config = dict(
    n_layer=8,
    d_model=192,
    n_head=3,
    n_kv_head=3,
    head_dim=64,
    d_mlp=512,
    vocab_size=8192,
    activation='swiglu',
    norm='rmsnorm',
    norm_place='out',
    norm_eps=1e-06,
    positions='rope',
    rope_base=10000.0,
    rope_fraction=1.0,
    qk_norm=True,
    attn_scale=0.125,
    bias='none',
    tie_embeddings=False,
    parallel_block=False,
    init='uniform',
    init_std_qkv=0.0318,
    init_std_o=0.00794,
    init_std_up=0.0318,
    init_std_down=0.00486,
    init_out_by_depth=True,
    optimizer='soap_variant',
    lr=0.00619,
    beta1=0.95,
    beta2=0.99,
    weight_decay=0.032,
    lr_head=0.00921,
    warmup_steps=60,
    schedule='wsd',
    decay_fraction=0.938,
    decay_shape='sqrt',
    final_lr_fraction=0.0,
    batch_tokens=65536,
    seq_len=512,
    doc_mask=True,
    z_loss=1e-05,
    train_tokens=241600000,
    steps=3687,
    dataset='wikipedia_en',
)
Each number is 500 + 50 x the weight over the matrix's rms, rounded and kept within 0 to 999. Layers, rows and columns count from 0. Numbers have three digits each.

# down: layer 3 MLP down (transposed), 512x192, rms 0.117, rows 375-494, columns 96-127
# gate: layer 3 MLP gate, 512x192, rms 0.138, rows 376-495, columns 96-127
# up: layer 3 MLP up, 512x192, rms 0.145, rows 376-495, columns 96-127
down375:553510483517470433504499482472487554409454612527443505520521529589500432510437436557527490498535
gate376:486532485463518553515458401457597488537407465486438545501450498469529489628558473503447480470539
up376:407451517532524514486467501504424481413477492447488495497465455432543454517455502410461442525493
down376:561444422514604430414548501536516504464469527504387472499443463552492475453534594538453572507575
gate377:448527498443467477582490427538560503441495420531439474526435524474463444556484488501624460591457
up377:475505463487485460556500446517570581510462433523507550543515509458518470600475482523580445658510
down377:431457428533544561545526515419613528519459546535548484519460519487499534537566453561538468482518
gate378:521530539516468568483628527519566532495525537429498518537507552403536485490464459459527526501534
up378:547494501606525449407401489514462494502508495561441534407488447611535548486452552573505417498502
down378:474473492430439543453455419463433470479531614547456492490603440533546544512397407492497473423498
gate379:476497577604629443518461585576435519454491473429501434412487393532489498560437442516554462505616
up379:416593488512550469517511461543463502493462431502556493461532479515512405448499494548610483607490
down379:458454489512503363587530501487495518613496589454480515430532520539428441518518454537532500572520
gate380:461470464541499527575583533432527482527485452478528508543478505534539461500436541534523556550507
up380:559458515512490488503494554480600469433520500546515474396490508493435579530472499582552528460453
down380:492464494430547445431463504564492436498540521550401485445490483473454488405565519553479514526524
gate381:471498451477532466541575423489484517419490482440501437526496455494612532550506504531424461495466
up381:449486507508441540506553556611518470565503415555464466468517419559594536491455508523554532469418
down381:413354442473535593457537446495526525504449481525565455479473532603567403499511549608505529450540
gate382:554512438483473547434539546512566531491443513467571490526497584573556510506546534461498509470466
up382:493440486521534399522492411536489442442530535565549557505402462330502405517421401523574421524552
down382:552555463481481551482575610467508424458573558511497442599458543512466520546551443512571542464494
gate383:462492539502523537489516489501479491467488551472422479471503532490460483505549482530536472468526
up383:540514482485447532517504478546583465527463470533441576503473527491480427535555441531468392499448
down383:530475594499444490399550498417455483434432556588513426525591443507523536559513592614525447538534
gate384:490477563548525438471447450542454501552433437509551505447519517486483406492492510501506494519483
up384:563479531391515567565510515503581515477506617547542486498512565467486477434453520498570469489502
down384:527472499518465502537450544469556567440491549395488453507464546523488510571559546546501491423529
gate385:510471566527570602512559478416529452488419508563457498479476439484471516539449461550574546470527
up385:476557457546483451452535413615501559496508557484498497526491487537554498557540571425480458528519
down385:455406503509439531491592479523498544551472483601446468426543441552442444492411466547518516423513
gate386:487499441455494469529520485551423585522545564549407559476520506468449433455545463467458543477424
up386:516519464410492537473490535419503564493395479510586544534416480545510598446492553535631420435553
down386:527525573530545511457610576591446421470467522464361468577544493548507416553418420511515512509495
gate387:463464459483424528395495569454483486617502506421524463459499547577489521573514458499471505505571
up387:501558447571500588527502428489557491493542465531497454468553533604437459532385551398459577499530
down387:530459531465552601495552554585472496441521527498547456474424436571570464517474535472461452411476
gate388:505478528476559459552429469582428519473488434451507474504512510547478565477455578417505432435446
up388:473495496478449547532503478415422447509464419534405531488541459489555479408428552494484549545489
down388:493553509578425515541465491495512485440526557553506511474493452498431490553458455551497506458457
gate389:489430504493551496443445452519503583586494496517567465493505474545527461502481442541461460462490
up389:511558463513472523534512532503500451476515504482488542475575550426514582523510555488584538508449
down389:521429486504448544438484571470521582464568618491466445547492563443525442518573431521477399431514
gate390:460505436583452413498448538423465504450524470443599520584482559409496585490561546579515459556531
up390:451507555460540527434576471479536517442510481455469457616490517451543510474582485569450591521472
down390:434465527519577484568432521485452450478401455587490520436399375531511541546440482476473536469559
gate391:554509480498556514466546546520524534495555466540517489462490499504447443502507446480457519395498
up391:525439487547518386428484455530486522521488541487485539543501467499532375509512510468587535555508
down391:471467390523490600535583496551467420523457486531471523389488559555526524399478408578496495490490
gate392:439420559527491457536569548580476513522399469544404565460337440431464476491473530500507542528517
up392:487479533445453461421394486474527424526495481419529609526454462460507561427478583537627448555482
down392:505537387437489474499433465562581438539460536508338435353471483535545525520499453584577494543527
gate393:594498472428524410540472500568483455498443472542533584522500533462472393502526494464534510512410
up393:492468573464541539507525503394505556482537524569536539547551568477494546531559498551496483479518
down393:575558568536542537457556515530499507476537493461415457491538348548488545550432566492523441514551
gate394:517554475527508555519553549464456483467546497451483465479567456460566504463514453417473501439395
up394:485583514536516462471538561504599492503509513436538493494477538420502494510430477487501507498487
down394:514534412502470503469507462444434502580440501504480467593496477535562469479495551410477477557520
gate395:565503592433501532566495420563522604416541492552510474553419507466433498574483538498454459527453
up395:529533455496491562468488454475447518478415499528513504415525486433499494468451517564462466522456
down395:533531495515511537438462502505501562526519586570514509445496482515618526536575443498500509468568
gate396:580590548503521550529475535392489448471570526479495505481550468515489475444513498480558464450477
up396:572535477493381534587475581491507425533527533453497492533508454472511499429443525511538538486434
down396:544566552549511531635509550602546410484550465559543477509474551494463422546577448519421483548545
gate397:525507401528570469536556503495454491540524475498519471506457484511484564531492495519457524612510
up397:458501461556461549483487511559525534477496535486568469551582540503477515552508536508451548472582
down397:419526497482471567418551554510468536460524572558483453473436511455572487529513536500528511428489
gate398:454521422434516611584519492471432526504467450501506446515578520412519495491459533514537507468451
up398:487541507487508598528515442430411515464547513486579434537463512428440570525512573508479511435485
down398:487469528468561374496516487486473521540543488487550510487439519462312477426550478429511499525532
gate399:474427487512580470389496438482457617430582509586400612526543480537517525474525473500521516556570
up399:455502461427471544437523488513406517510513545555479431529485504474482498539480532600529447539544
down399:460480491477489541510507599445431450469491537487541439475471553448418484504514528502443568517594
gate400:471486453504535611464560468395479570559567483494483556496490540564492576454429511466473525490585
up400:597535551490549385438509496498568541470348473478565511555468624496479398464567431423463457572567
down400:411534484553547611532481522526482488496508510480458472452472436533486509513454425637542418500487
gate401:577496477487487562451455624443452554474580558514500536490491446494435474550499504432588559504530
up401:589519463572553551493519538560498550552488514395493502509475431578526399531455523501461558518546
down401:471456499532531461642527543522494468494467525476569569482489492526475445581513383468473454505598
gate402:502522504483493435413564536480491461512433434564545575494506467521468502507607438542482572400559
up402:560522523496408479501472490535510523579462614447535375467497547456522554493492420507490478483537
down402:464489513404535498416578430529527434461505531497465551433497399529491463458484454509504387513454
gate403:427426489489453450530451464565492484485409485497506500420400477506472523447401459469493472455458
up403:464545559417461406501438448428512405508498427573479478475519510499487485509561419437541561601429
down403:524448433548540499462507461536484574515559482545469499430497458531603539507425498556534412625538
gate404:467565524600479498489518438533530569460494621490481412460383518581452557529454546417562512470478
up404:526481554501471503552590419449468413496511447514504497493467534479472488453463487565556563489527
down404:475364533490468466529560538593572481467548481477522462543556565436486550539515379508598469586605
gate405:476551402511511496472510453432448469532520461415418520406484505500517579477449535462501507476513
up405:545635407514501383498579542416462537535526431582434506399514409548529504494444543536442424472459
down405:464442557533482468534444529597524509482553426502521568471481591558490545418470609480569517587536
gate406:564534511519470496507490544435508497479573572457391457542553558442454488537484511508586552416567
up406:604486466495587525489482571498480574441535435508471509457580420577492453588541574470611462411489
down406:524412565425519457473480506503670426574473501440547467472478546437548564542488432527444431568572
gate407:423471522487601520375493536560544505516418397545447518489601536560445460481538487457506434455523
up407:532572589496483548524476509506526556480544497566447549479418432469543472416563556506510510465417
down407:417512512530461538567479509520507520536479559511478486529486554567544491564555426524458405473494
gate408:545546510509484410518454462548541474480482528442467495457453492523486479494553633542528437476460
up408:537481478586426498442452554494503556599488528534462374577526504491489454518582565478512467498566
down408:481437474498484463550497530508508575457527502543549487547429580548587460508448614501457453446480
gate409:438527520546481396477440513490474474504489455415475545432554535469556472454513523441518496477432
up409:505555536521598458426414469490595465456427511586501541486511489512507398493540496472604537414451
down409:437471504529503425442471438520500562443484457459436469484506389487557540545461444505506453585534
gate410:525517429569483468382567518491358578557459548483465514492470487501544501433571519445574545488443
up410:487436570508473417410425479530606454483562489520471469512442541493477495507441469469476539494479
down410:455524466469557501423499527540494472501572506453435461444430525413561502503567461549458489459461
gate411:480556510474563499588602453466500521468426386515526509465491566532493454457425585480442450530510
up411:582496543479429593527446522515559471466548473423470451468524538549501470500501397489491479551486
down411:551456504537427500410553494455536591422468560549482457514527565500523483545499447491487453421454
gate412:426464564478473514420489500580503616578470517593506524629438517527563423545529479530501483463488
up412:469439472503431529624527509394466517570440385561544541390560467465464555541461516450512480517515
down412:410468460637479548514481471596510491463514500432591562453521503533508566399576494514561497430495
gate413:515546421453555385472546483516505470537591492498508562552390442488532445556506500546554456493440
up413:454572526538468533497467542510574443423486460501610566546572584476491484506563466443514486476491
down413:539510487529539533526453607535482477431549564508580541598590518514494424528428475568529599423537
gate414:468482474560525449527558436499570452480552375473602466506506532465449461545515389439514456459543
up414:523489489482479508524510449549490514534550545507583520466488526490502596517565478486438500467469
down414:528453445539439555489494619500471533422549531539472432584470561568533566554546515477517481504528
gate415:480529463510532483480518461480544486514515550555587448451534518458489428506512468446553402514465
up415:464472416521501530413484468454457492522491552504476493544541482543561463524512557489463550564455
down415:444552476505460472558445449537577540487553414441512542448472449460464535429431469496418517511490
gate416:472555529481558573479576543476465479526562536453547482464428473432637552525475461520469484512545
up416:446437443572514453471572476404473536541466563563475564446539553418549469603474506468509468444590
down416:519581451442601569577517499506493494462461537392464440463478496515551542515470531529477494420526
gate417:396429501542517446444504376463432518503526481442535568526518527508443525397574533466491459457466
up417:460465533512565525501524417490533523465490476416511544532532595499517498445528555484407475522511
down417:544559526491501463499515487516560495589495408613525460520510532530487542451541514490536539515541
gate418:445427499524420487547513383455590534490419556541514469472469419502488552425521517496571499549444
up418:544467477569462407547417459525549525490513557532450434492465472475504445468552514578495492491458
down418:579510487519442507508523491534436661569498531445429524502527520540394499475441568469522523593528
gate419:543495502513485562357531543582440431527454559499563422509457474547540508568504542495519603612543
up419:461443537503516576486544545454562509529504459467544538453502528436532440421526509532475466504462
down419:551500429472539520463531479514489588455491544483509477462494495569513526549460487455528500364491
gate420:501464461554476415592550492425471441595574484555567552485540431430475480476566526512553478534554
up420:421470498471553525484546514533460504510506545534535394526473449530519480441489559492479452553427
down420:497516414461490513501518552499509563453455582425475420515482559457494470515538423470479475380474
gate421:580467576487457490536468501501526531409486638439470488524524465561486472543515478557458545582531
up421:431610489531548573562558564540456499523360452613493512578509438510496577488501466524576505450531
down421:488531599490429511436560461533454606459472548457401458468496503610542507565573418533501540411486
gate422:474529581490511578574529477521538477407454477474460594486412492443471489480433384541509522564606
up422:482583519444520542532535472417470527563551450522470533449492548453567515500370383497531499427561
down422:488454500493519484474576526499450552555488407530479489415419528450613527515511620520490547550573
gate423:474516497433561477420449546435557464514534417489493567536527500447485562518456639496509521589465
up423:550556464497431493458536469498534540498419465492471488463470482548449506490488428551543424523515
down423:530456498529521573450493535578447467447454497513460505412518479542481564501462481581491507583459
gate424:579573553542433448481503437530438546652457545557553384507481487531490451386470400419496622578524
up424:446488496492489352516574502509440569439505537486550485527501504515426429473488390447433605678502
down424:650496357564619566532504513469468455559594678487549428607470531342583436403536557565425490387531
gate425:453595529447492565463495532488487489479493440498474626554500496472515475403390513477513569557440
up425:481558521508462533466504522485551507601455418500511475441478503622498476466507542554443414416532
down425:520497473465542534492490512432554521508474593474557512512513554506501509491538490478490511483478
gate426:556559564431392475503509471505492473576439557586523482491422489434521490490458522455450536485449
up426:460436531541589431384449492451447539443550492453588420430506564508490419493578513499460450509471
down426:460487423568526532478452546490583501415536546427573486511545654502428533500536513557497456403573
gate427:506517465471493485554539425570485549374536479479420493520543590482499534537375470568561519494521
up427:427460603472484517519508541436367488567474553513457507495406502522461453538514557427454516490583
down427:547458517456481511463527602519504555428550586528499479537498537457554494547559488523482486493468
gate428:605520473438512503518527565554495564451486542509492460413520489569414456500458371396500520604515
up428:450500482508404549533563529457619543589499445415523457577495523543449453530564505510523530525458
down428:489469582484596491450448530532488515474444491542542455591479456413515385505439495424404461506548
gate429:444555416400565423488507449506479546476544525488556498528478453531463471520424523438498525625554
up429:579619497464592521420416533563454567484538550479507534545513462531535454508483512493444546542502
down429:592514491638459470541497429546577541567510510506541557498480464497409535451477470412541456621489
gate430:550473495529484571440508617511468526586574474487416603458521464526469522384491485556551540498525
up430:436423471519459449473426460471401537486578528508518582474447535648426494515478493548520552504484
down430:459490427507544505502389542502591456467440443412449474423455551537640533552411500552458527463558
gate431:430439494648508455481568384528501410508496530514487503442493455519445553503516542515515451409547
up431:512451520532531494535615527507489496556531553443476560545546526532492519505509550512497525447524
down431:599463566484476435493513596511505518506503500504392423537535526503568533525492580513474463484441
gate432:517535514510460470497465534551438545566553525427510511555511470576519478507595532498478488512441
up432:566541606518483448520451553539500583502485421565570520494462525444477551504512528479465376607476
down432:539566536391539451438524533644504407448486519484498500528469413580468523412439505440483492486487
gate433:537543522494510435493482556418566364469542507540459493504600547583504561523509486506477440513491
up433:429536444503361592485447500520543456469507541524459413492517456451502500562547556550516459513502
down433:552477570448533527505478468510480525427412461526511408567420476548506469565440488465618500455567
gate434:489500564484491471423425431544448441648517521479444541598511447481468492409611555479559486558509
up434:511533472485551462581425518465474543487434531408474559491552459513461615443432520494571516490526
down434:513554489483439506507460410497544456569445434516549491521459456518480568513531466445392530549471
gate435:512566470539474423438387467482473492474465569549474472504405388446465402521549463435542475350507
up435:492485450515521514523600474493550458515551461432498490483526574563462457534502428547531612562488
down435:436525397503477616469515588485562534528462530584429511549462436452470502551534552481536572485501
gate436:474579562440506444434530570511504462572490527552438567529534515498495503521526560477441387496457
up436:478464539519466503545474566494419557421429432531507422379554502509504440507463611489543595432566
down436:468503515482556513500529617453446500605583564485460558524466531560580482530536468474529522440520
gate437:437486570521554605567591582459443493499524484576489520594487432488506553635463463582517542544547
up437:503490430501461464500565393422500580474454526498538533440541483465466443430561449492572448549490
down437:536536515577565532483491458494531436506557446422472549466540499496516436549584476571516559535488
gate438:497470469491486446480432456548495518543516439528437488487446409442411439466551431507470535543552
up438:478436485360380433523401490489390510546561552479500598430459461516564523536620459628491578420487
down438:404518519526562453406560534493531417532459395427518529466479573428592456458486468469519429521541
gate439:467488563425489499558556509457463518379497572665559530459485588553441546492443466488479475547518
up439:493450548523588521531427533544573535532528488452507483444468550505500533501435473587555462471555
down439:440468462522418616513602416536466537517583378506424496487472433464407566472516571486523391547537
gate440:515562532536561508510529552520508449490467502452576589440557453513560464492503519452493433466589
up440:542569497537510495515518554466511457474413581570614530503541505507466557498527428471486455383510
down440:498522520478412498484555387491504579542520521400442538436543450387484469533489502482621432620493
gate441:416591561478446470500478495467488400607447555537539465505553640550520571491461492472473584496582
up441:488606525553378526482415409515492478484543556473504540603523454519488512498514560466516487436466
down441:592434510506508460587446618538504455438550518376507501476491478477460459443437382462461482562553
gate442:449511580501488500582452512453526526486494553491519466541613447607523558525461610504509469558451
up442:528505514543528497522523478485460573538444484534526430502435539493546431465509430511469410506494
down442:562602418495494585478501565458535545435517463480423464570600509478480529577481504502566492448438
gate443:415419470489510438536515521579504508473476492492480480458497509540500469496460546433479470540521
up443:515473472479514460540407478514453505481447371406407495341479454485533577516480527455566512511440
down443:531539482521596483430507440574518455516427543572511551543464468469553521562563495507465515583483
gate444:462487516459495534599509549461497535475479504468491438546515556498481449545466441444516605481515
up444:612524506534483524467595539515525437386472535509510507491479470465477534457497382479476498468471
down444:562601444473555610483520519502594536510462491543548465457507456502492518436506481442511578466441
gate445:508455527509435525515384344464426516469549504492558515486485512583451493449472525500524518572490
up445:491510468531510428422555458487530515477461451573448444476486467548485519516444395529496459523569
down445:531442522498512512434586460518584533501494448483425587454514440530500391421424485530527493554490
gate446:426529476492487506510507482516488463491502606487399545452607596505487502464519416440580533520464
up446:490551425600422559536435560442580611452437469440419503510601521550471454524470536502459522574469
down446:429602500474491505495466476517488454595505472448455434499483536494595476491444451450451414460503
gate447:438470524418419434540499525470474503491500487475425490436469498438566521568499510490589533491474
up447:587518543457480434526491388549541475541496417508468507461521466537489438441508524451512556383443
down447:471475498533441502413581440574507516521617531493389439579466537481544500397482435448542426469442
gate448:493601512489474508476523480465509461436502579446675489577517538508461410535463480536555525557527
up448:437453480469541367567385502442500496467465492457514540452452516488517459423446476536543386522487
down448:489509423479408622526652535565456557426597447490480520549504524514412497427540586456424555452501
gate449:490645496459465557561499599495554556462512471520521428507458532500496507464516555558513573487474
up449:346449510466432443438465445475549480408500424541554456515512486502454543565618493432457494504483
down449:498528525507554580493465494558468463499494565513456478517457486428452569463475500483420415571528
gate450:514560451461485479422550583541493445539487452495423499426507457539425519553529526482478482491567
up450:490495543551485506524479454528530503524490503499526588557557565459541498526495518511562458493518
down450:506455498469459567434515481556487503466563514519425432513503543490410519508479459471484487436534
gate451:552527482550516477404448500529520546436485549592363504498554464539566490472465433463496584516531
up451:474522472541464524447597513400472606499496548455469443469541519486535547437463429517531507492504
down451:505507537524535477521469455485439435507533423522487512501512622559493469410537529451404577571498
gate452:390457506503529522603503486528497504413439452443547494489512507433486467450585527475497490549445
up452:518489521492466628478470418504513411528483529486435440448519385519489451466471512465482515443495
down452:483476543489437452546508471528536498471522590547498550451458412514497488390479444422487471496547
gate453:488557516473474520470378521500506408511573444556489456537504448453546519523504477557555509472551
up453:472629529506505450493430571471519393473555390476490500486548494393491552502479428486471499509425
down453:540493477509494404511457385485462453550463331534519550506502459551470506409437601507505543611513
gate454:517510533511478394461452473506501541561453480550576457594542530462414388503576552520479500512580
up454:460547496490524572504463464530520517504530477535531518494537441508584595454440410492521434492463
down454:580551523506407499455574540490429584465405521517448511499490544530549512589435445452552569507528
gate455:542559497588481536472473610431477570521554521503489534539501540509509586444495456566482458550488
up455:548483509389543495510458578511471484547517509524483506411555533561524554434505503505549482410489
down455:440480451563514524499528442496548547462457539435548479465503565553520460532524523473418445508501
gate456:513493454471540529520577537527493552436477474545507471478508531511482535640465506502530522449517
up456:506535508527478518457539500487523576485547579523629460554535562502409512533504526469517550605586
down456:578531548515453481538531557465489438476539512431471503590571506476468440496547520400527469462452
gate457:555436484527533486527449524560568360399452560502480478439482483471456488472465582586566509511474
up457:459507449551505538475495613571612594499371536492435514511561534493461489468523628506530582468460
down457:488538492518500419488541424535507543530494523471470465427566488466496550365522493608514461605468
gate458:590410458494506432468495612403394455347677598584464517423537508442418508567549492407497550460470
up458:486408518470497482468541476466462552446510581499536490448555549578462548516563462520465527502531
down458:507427508440452424537487585467540480512493540461487459503529403401459488425509614557544499528433
gate459:536453362464573528546565481451550563533466474543516466523483472471549484612494516474548601498420
up459:584539474522599489504497551501441548523464404558477491544515397541512540490481471428549538483479
down459:455496477487499512450474529503397577466551472472483515515501542526510533576510523582479448600520
gate460:505456558464452442481549480616493519408500495428490386528485466598497539443439463564509477577523
up460:539535461541572491524444469518480528385520371509430452574462507553454566532490460543518467546548
down460:544522604530477463543483656404556542508444559531490483502458500508525364567425455496454480479481
gate461:476543462559539421521534442600525446594397565485458530538365499479482491498491523494506507592562
up461:516411520524452575593477451489496547446575410548517464486556564580560438512482469519542560491521
down461:411430439548497530553451545514479448519433595504523524456524392518611508569491527577504471523520
gate462:452528628488421495495509478541489481469494484462409519505488596442487452416481572493506496462470
up462:428474450499459493546459450560413523492436412515535480492512489526555491460632528468505528446509
down462:484486528485568477549515482470452503512515471494503520415593515554495470489435425472489530538531
gate463:506509585504502509563538613424585536500440435462460534438504526478510503498453545520452487457514
up463:428477578424491552435597536499448489564448530572533574426430501529480589523477493460439542500471
down463:590558525535575445524425447524571500419474430481518551560505580532507446480505396342466559544564
gate464:494389563523458454554496573522572486502404437439481435567544551478482561537524562498484440476532
up464:524529499459571520475627468483484463507525515559505472491482491539494546563483529521476549452580
down464:534445492525401526419461590462453480447509556529460463557492499506476499480508562432559462480428
gate465:493508500542443563446492462495546505518613547506453458481518566547547471557444572407508575526533
up465:493462484470510556490468384465523550549511397498475478518487523534467539495480517448546540496614
down465:413539596574555514520543506455448517563520526539474500545434451451478485500478588462454432470452
gate466:483522522501515532493500433506481432457446512570493534511583479537510459405473512535556491478509
up466:483564493468470535501502500480529601550539598466555489467528450400507502472480484491522498447453
down466:403437556609474432452499470512476466511441484518464558461506405468480546509480533462452479536506
gate467:458503461471549427519484455510519478572563527498485500429548480547469465535479512531499400450499
up467:490529466524561495507551488547480476518484543494460452465531488461479501468503506460492425426493
down467:489444506472510421528515456520475460572414415544520553463461418585551483456482558489507496637508
gate468:551511484548509528483462512616502544430486604403534454531517461409422509452496535512507488547492
up468:520458472600534429518443491635483551434513550411508452512446544434471480521534511441609584528535
down468:546494596565557448482470427446498464611392413475506634453514540433465482504470609470456481556466
gate469:541473510497592553461464467461514551538555535510471581428476479562423546452471545503417522510486
up469:518431540544560496456494512451508550521526519522519579482456517504421541451449568539430504513514
down469:566545493514486498466469440576604492547499486514575529484475508524477420426482361445494623536533
gate470:505483437487496479488463512364565478470523511559530605474474431437414486459505480447500443497425
up470:514471500413438453524492525420550547387545523564573578377409555389430535427525435437463562583393
down470:449480553555567502513599476511524470464534398491626395517575425437449394508475471536466420500606
gate471:495525489462501440531455574544561392440480450471422432510460448529469503455497507460415585499497
up471:556562480489514558531485488486502520580502481490440541519502472496503453399555424545417496520448
down471:482567526500490406495453483440397490558545492430492544445501445460497559490513429625493479634526
gate472:490537439546547643491522369469559523446404457509592515539413512557496436527491452572423421499522
up472:372526427505406582502508455447522503471481492543490494661423552503544537524558436412522517536452
down472:526538566517517452570511526521428404542507493489530536490507502404538446486470454433475518512460
gate473:464438528567558464453423521585563492610462497511528516454453493500431506469566553450422485539644
up473:499498513547566508472571513456480445463499585527583439615438522448541523434517534518501473510580
down473:601578574466433440525471451497456474413505382483509532526531453528443463499482488479441506493520
gate474:508475491414526488528496415495582443570454501490465464494557435528444458552490544414477491517513
up474:406502495539488471513491482530463550471539540485528574464464498551530557410525398463528611544459
down474:560500485517447505525568482477514518538489465463500472459479491567638590539597490549529557421484
gate475:574445428465483586514447473518582437532557388373525526477462450545508535570424507401431492519525
up475:453502436422560612527455409552592554528514488462476529461512492511470496493465482483461446545495
down475:423443542514466544530505406520477546578559521535502512512483520487330437459502473544485490516530
gate476:553476467538484504531490493502422451475409473510495443458618515476479534537489445527600493504503
up476:462499582542461481516535577561436561464446467556438428477566458459483491467504512580529579516580
down476:397470469553524408470468499462474523582474509532617442448566445515576509486443542555613465556475
gate477:474563493468453588519511468605444516488483483554509470465523502522453506475502505478552553529489
up477:620486552517567501476517502478603498413506465503528541512475454491508494474460551354447479436574
down477:437437466593465551446528535567498539480520552385382477495538605474584442560556493569426482447553
gate478:536523472565580403510452497500535463509594465451582595508518486432440475572539560431517432392481
up478:566455430462588553444501505503562556563435597552582445504535538599512454424523501387498436539596
down478:442524540492517551468431554520482501383517420529508507534525529509445519399567557515564573497466
gate479:431519530503618466547376537485484535563530424527505507506468491482494460483465522536400446482503
up479:421496564472505481497455432555466507527447625545520503459581545484462483498431481400602374465464
down479:525585506470500497607498522488483518535501374533521522501483534525525468545454535566431531569518
gate480:541469559571444497514471432584574464555398493462589479454443533437493562455469476461533434478553
up480:547524452466530543505475527506502408434514453548460521589510499436467488526483558494406511469441
down480:489477531518455516510437588555468518476543515476519578524438598531568497529480504481457491392469
gate481:493483478510531533456528535452438356533411505478481454439550471528452487596544557533495519520542
up481:485465514524516463526559544524529531481536549521448475579517451533510556501545518462512507546513
down481:506409453455465493497469504496536470487509525545501488576531515577485606531500563544454503533529
gate482:493521530512483533463515624455572472541569560516626530516443494533539483605543441456455499520544
up482:532560469546455502485573480479409451562488562472488479550429494543535542501571525531449448440560
down482:576439443511571401548518528588525544469513582548474419440443512497536548513490390495474533374456
gate483:479512557473448470492526428496570464484502465478451477506415485548590460471514522465428493451530
up483:545384401487370607497463483467484564439553533523464601465596554414531547452535569595557467505435
down483:486525547506415543537563551534476496479497510403591460464519455569460480459524496461483537511512
gate484:421464580438534481427536590594538418491524379553479469479437575560511447502542482540477582591436
up484:541441481394581507470458489668470496595511429433499430491561469459478456394499585534463542437507
down484:524456526518520474491444461445533483551552421566548548536504475652521581512488541490426544562487
gate485:545533516498566468548460607542563542523553427524408539459495504389519525508537513508551532466521
up485:491491491549471563463503434454523506500476503476513575410481435552518417549509509565479497472507
down485:525496446473413527484517522500474520479545568496490462494536609415572435495568363541491475459546
gate486:541529552472507423489474546548521495533401526490394558494527432495595435464495485564449477466573
up486:536467542395493490419464371470446620546458552495584529496462494504560579515469563446469482488492
down486:513529596471501484496442536552497583564560451609480622430496535533474481501475436387509458352446
gate487:535421421548421576412540545545552485571475526501659577479525414424558520489474460485527429422410
up487:605497523470544501474567494491494576419518488572413506558473503574624609482501479502527536495450
down487:432523471502463532543525510517476509424626631475460444536351418570532526455516413476490476484438
gate488:484447562503521532606547424512543558507441482496408495537452471499531485450507591506554413453511
up488:414512535496538428488587609457471565464519514435554475516468439514520500486587599492500586502447
down488:562514523468553559459453572490500472453533538469422620454493524488482452488435439470492434516446
gate489:487465480491480455415510543432601531362515601541540425518456486524455428458498523569560526520544
up489:536604568587562504533533468501392504600486381500446641513618550500568511564464491509488477512541
down489:532537527470432500500428506515490535518546525412489572477552506544527556528557499474587435557424
gate490:469442475553503478511502559442494525458377517520452493482467531415465465490583459547526529511464
up490:516524510432496511465463484522564540470459511450446376527500471459510468451488504528470551467558
down490:559459552556429426534458468502505478472559525530581508444509508491423524491491470502444545411435
gate491:524433507412525476451622494574492589434467460514460410508472430508461469475510516396510500512455
up491:528509399418509483533476521537515470477583464374537538494517459545507520531489438516503506473490
down491:555484502447420489534540418528574522553518538486513596466579507543523478479536429468483493492493
gate492:509494460476453560513406545460496461511480506544586498402386479467490498462550569537452459499484
up492:481427421432514523461516468421405582484415464513446548494408496475553523500535443469487479494442
down492:607463536445496510444509590574467512603469457514512478463549469534542521438479521558518446546510
gate493:526498519443558565500456570568484545500423479531514543481489525510509498418531515576512494379433
up493:482524503508542473588480489501437403506435501478518527527556486391559561395463506485477421470487
down493:415573499580550431527544466506467528521491478536508533471457510521506517504449527571458555581496
gate494:491333488492456454596455509515485539452527519552488494505431504554457395447478631548499446421506
up494:431476523535479437503530510476487467481493528481462530505411519599507460499480589583458492463525
down494:469471507420520532528455483515567536571490499565524575405516489552532576496542479466513482481525
gate495:443508496545512482569466456555534522529491439524480535556471499443468436570468564453486495529507
up495:556479522438479463519580506527512496419578511495567486431517489558516495518531524525461464477508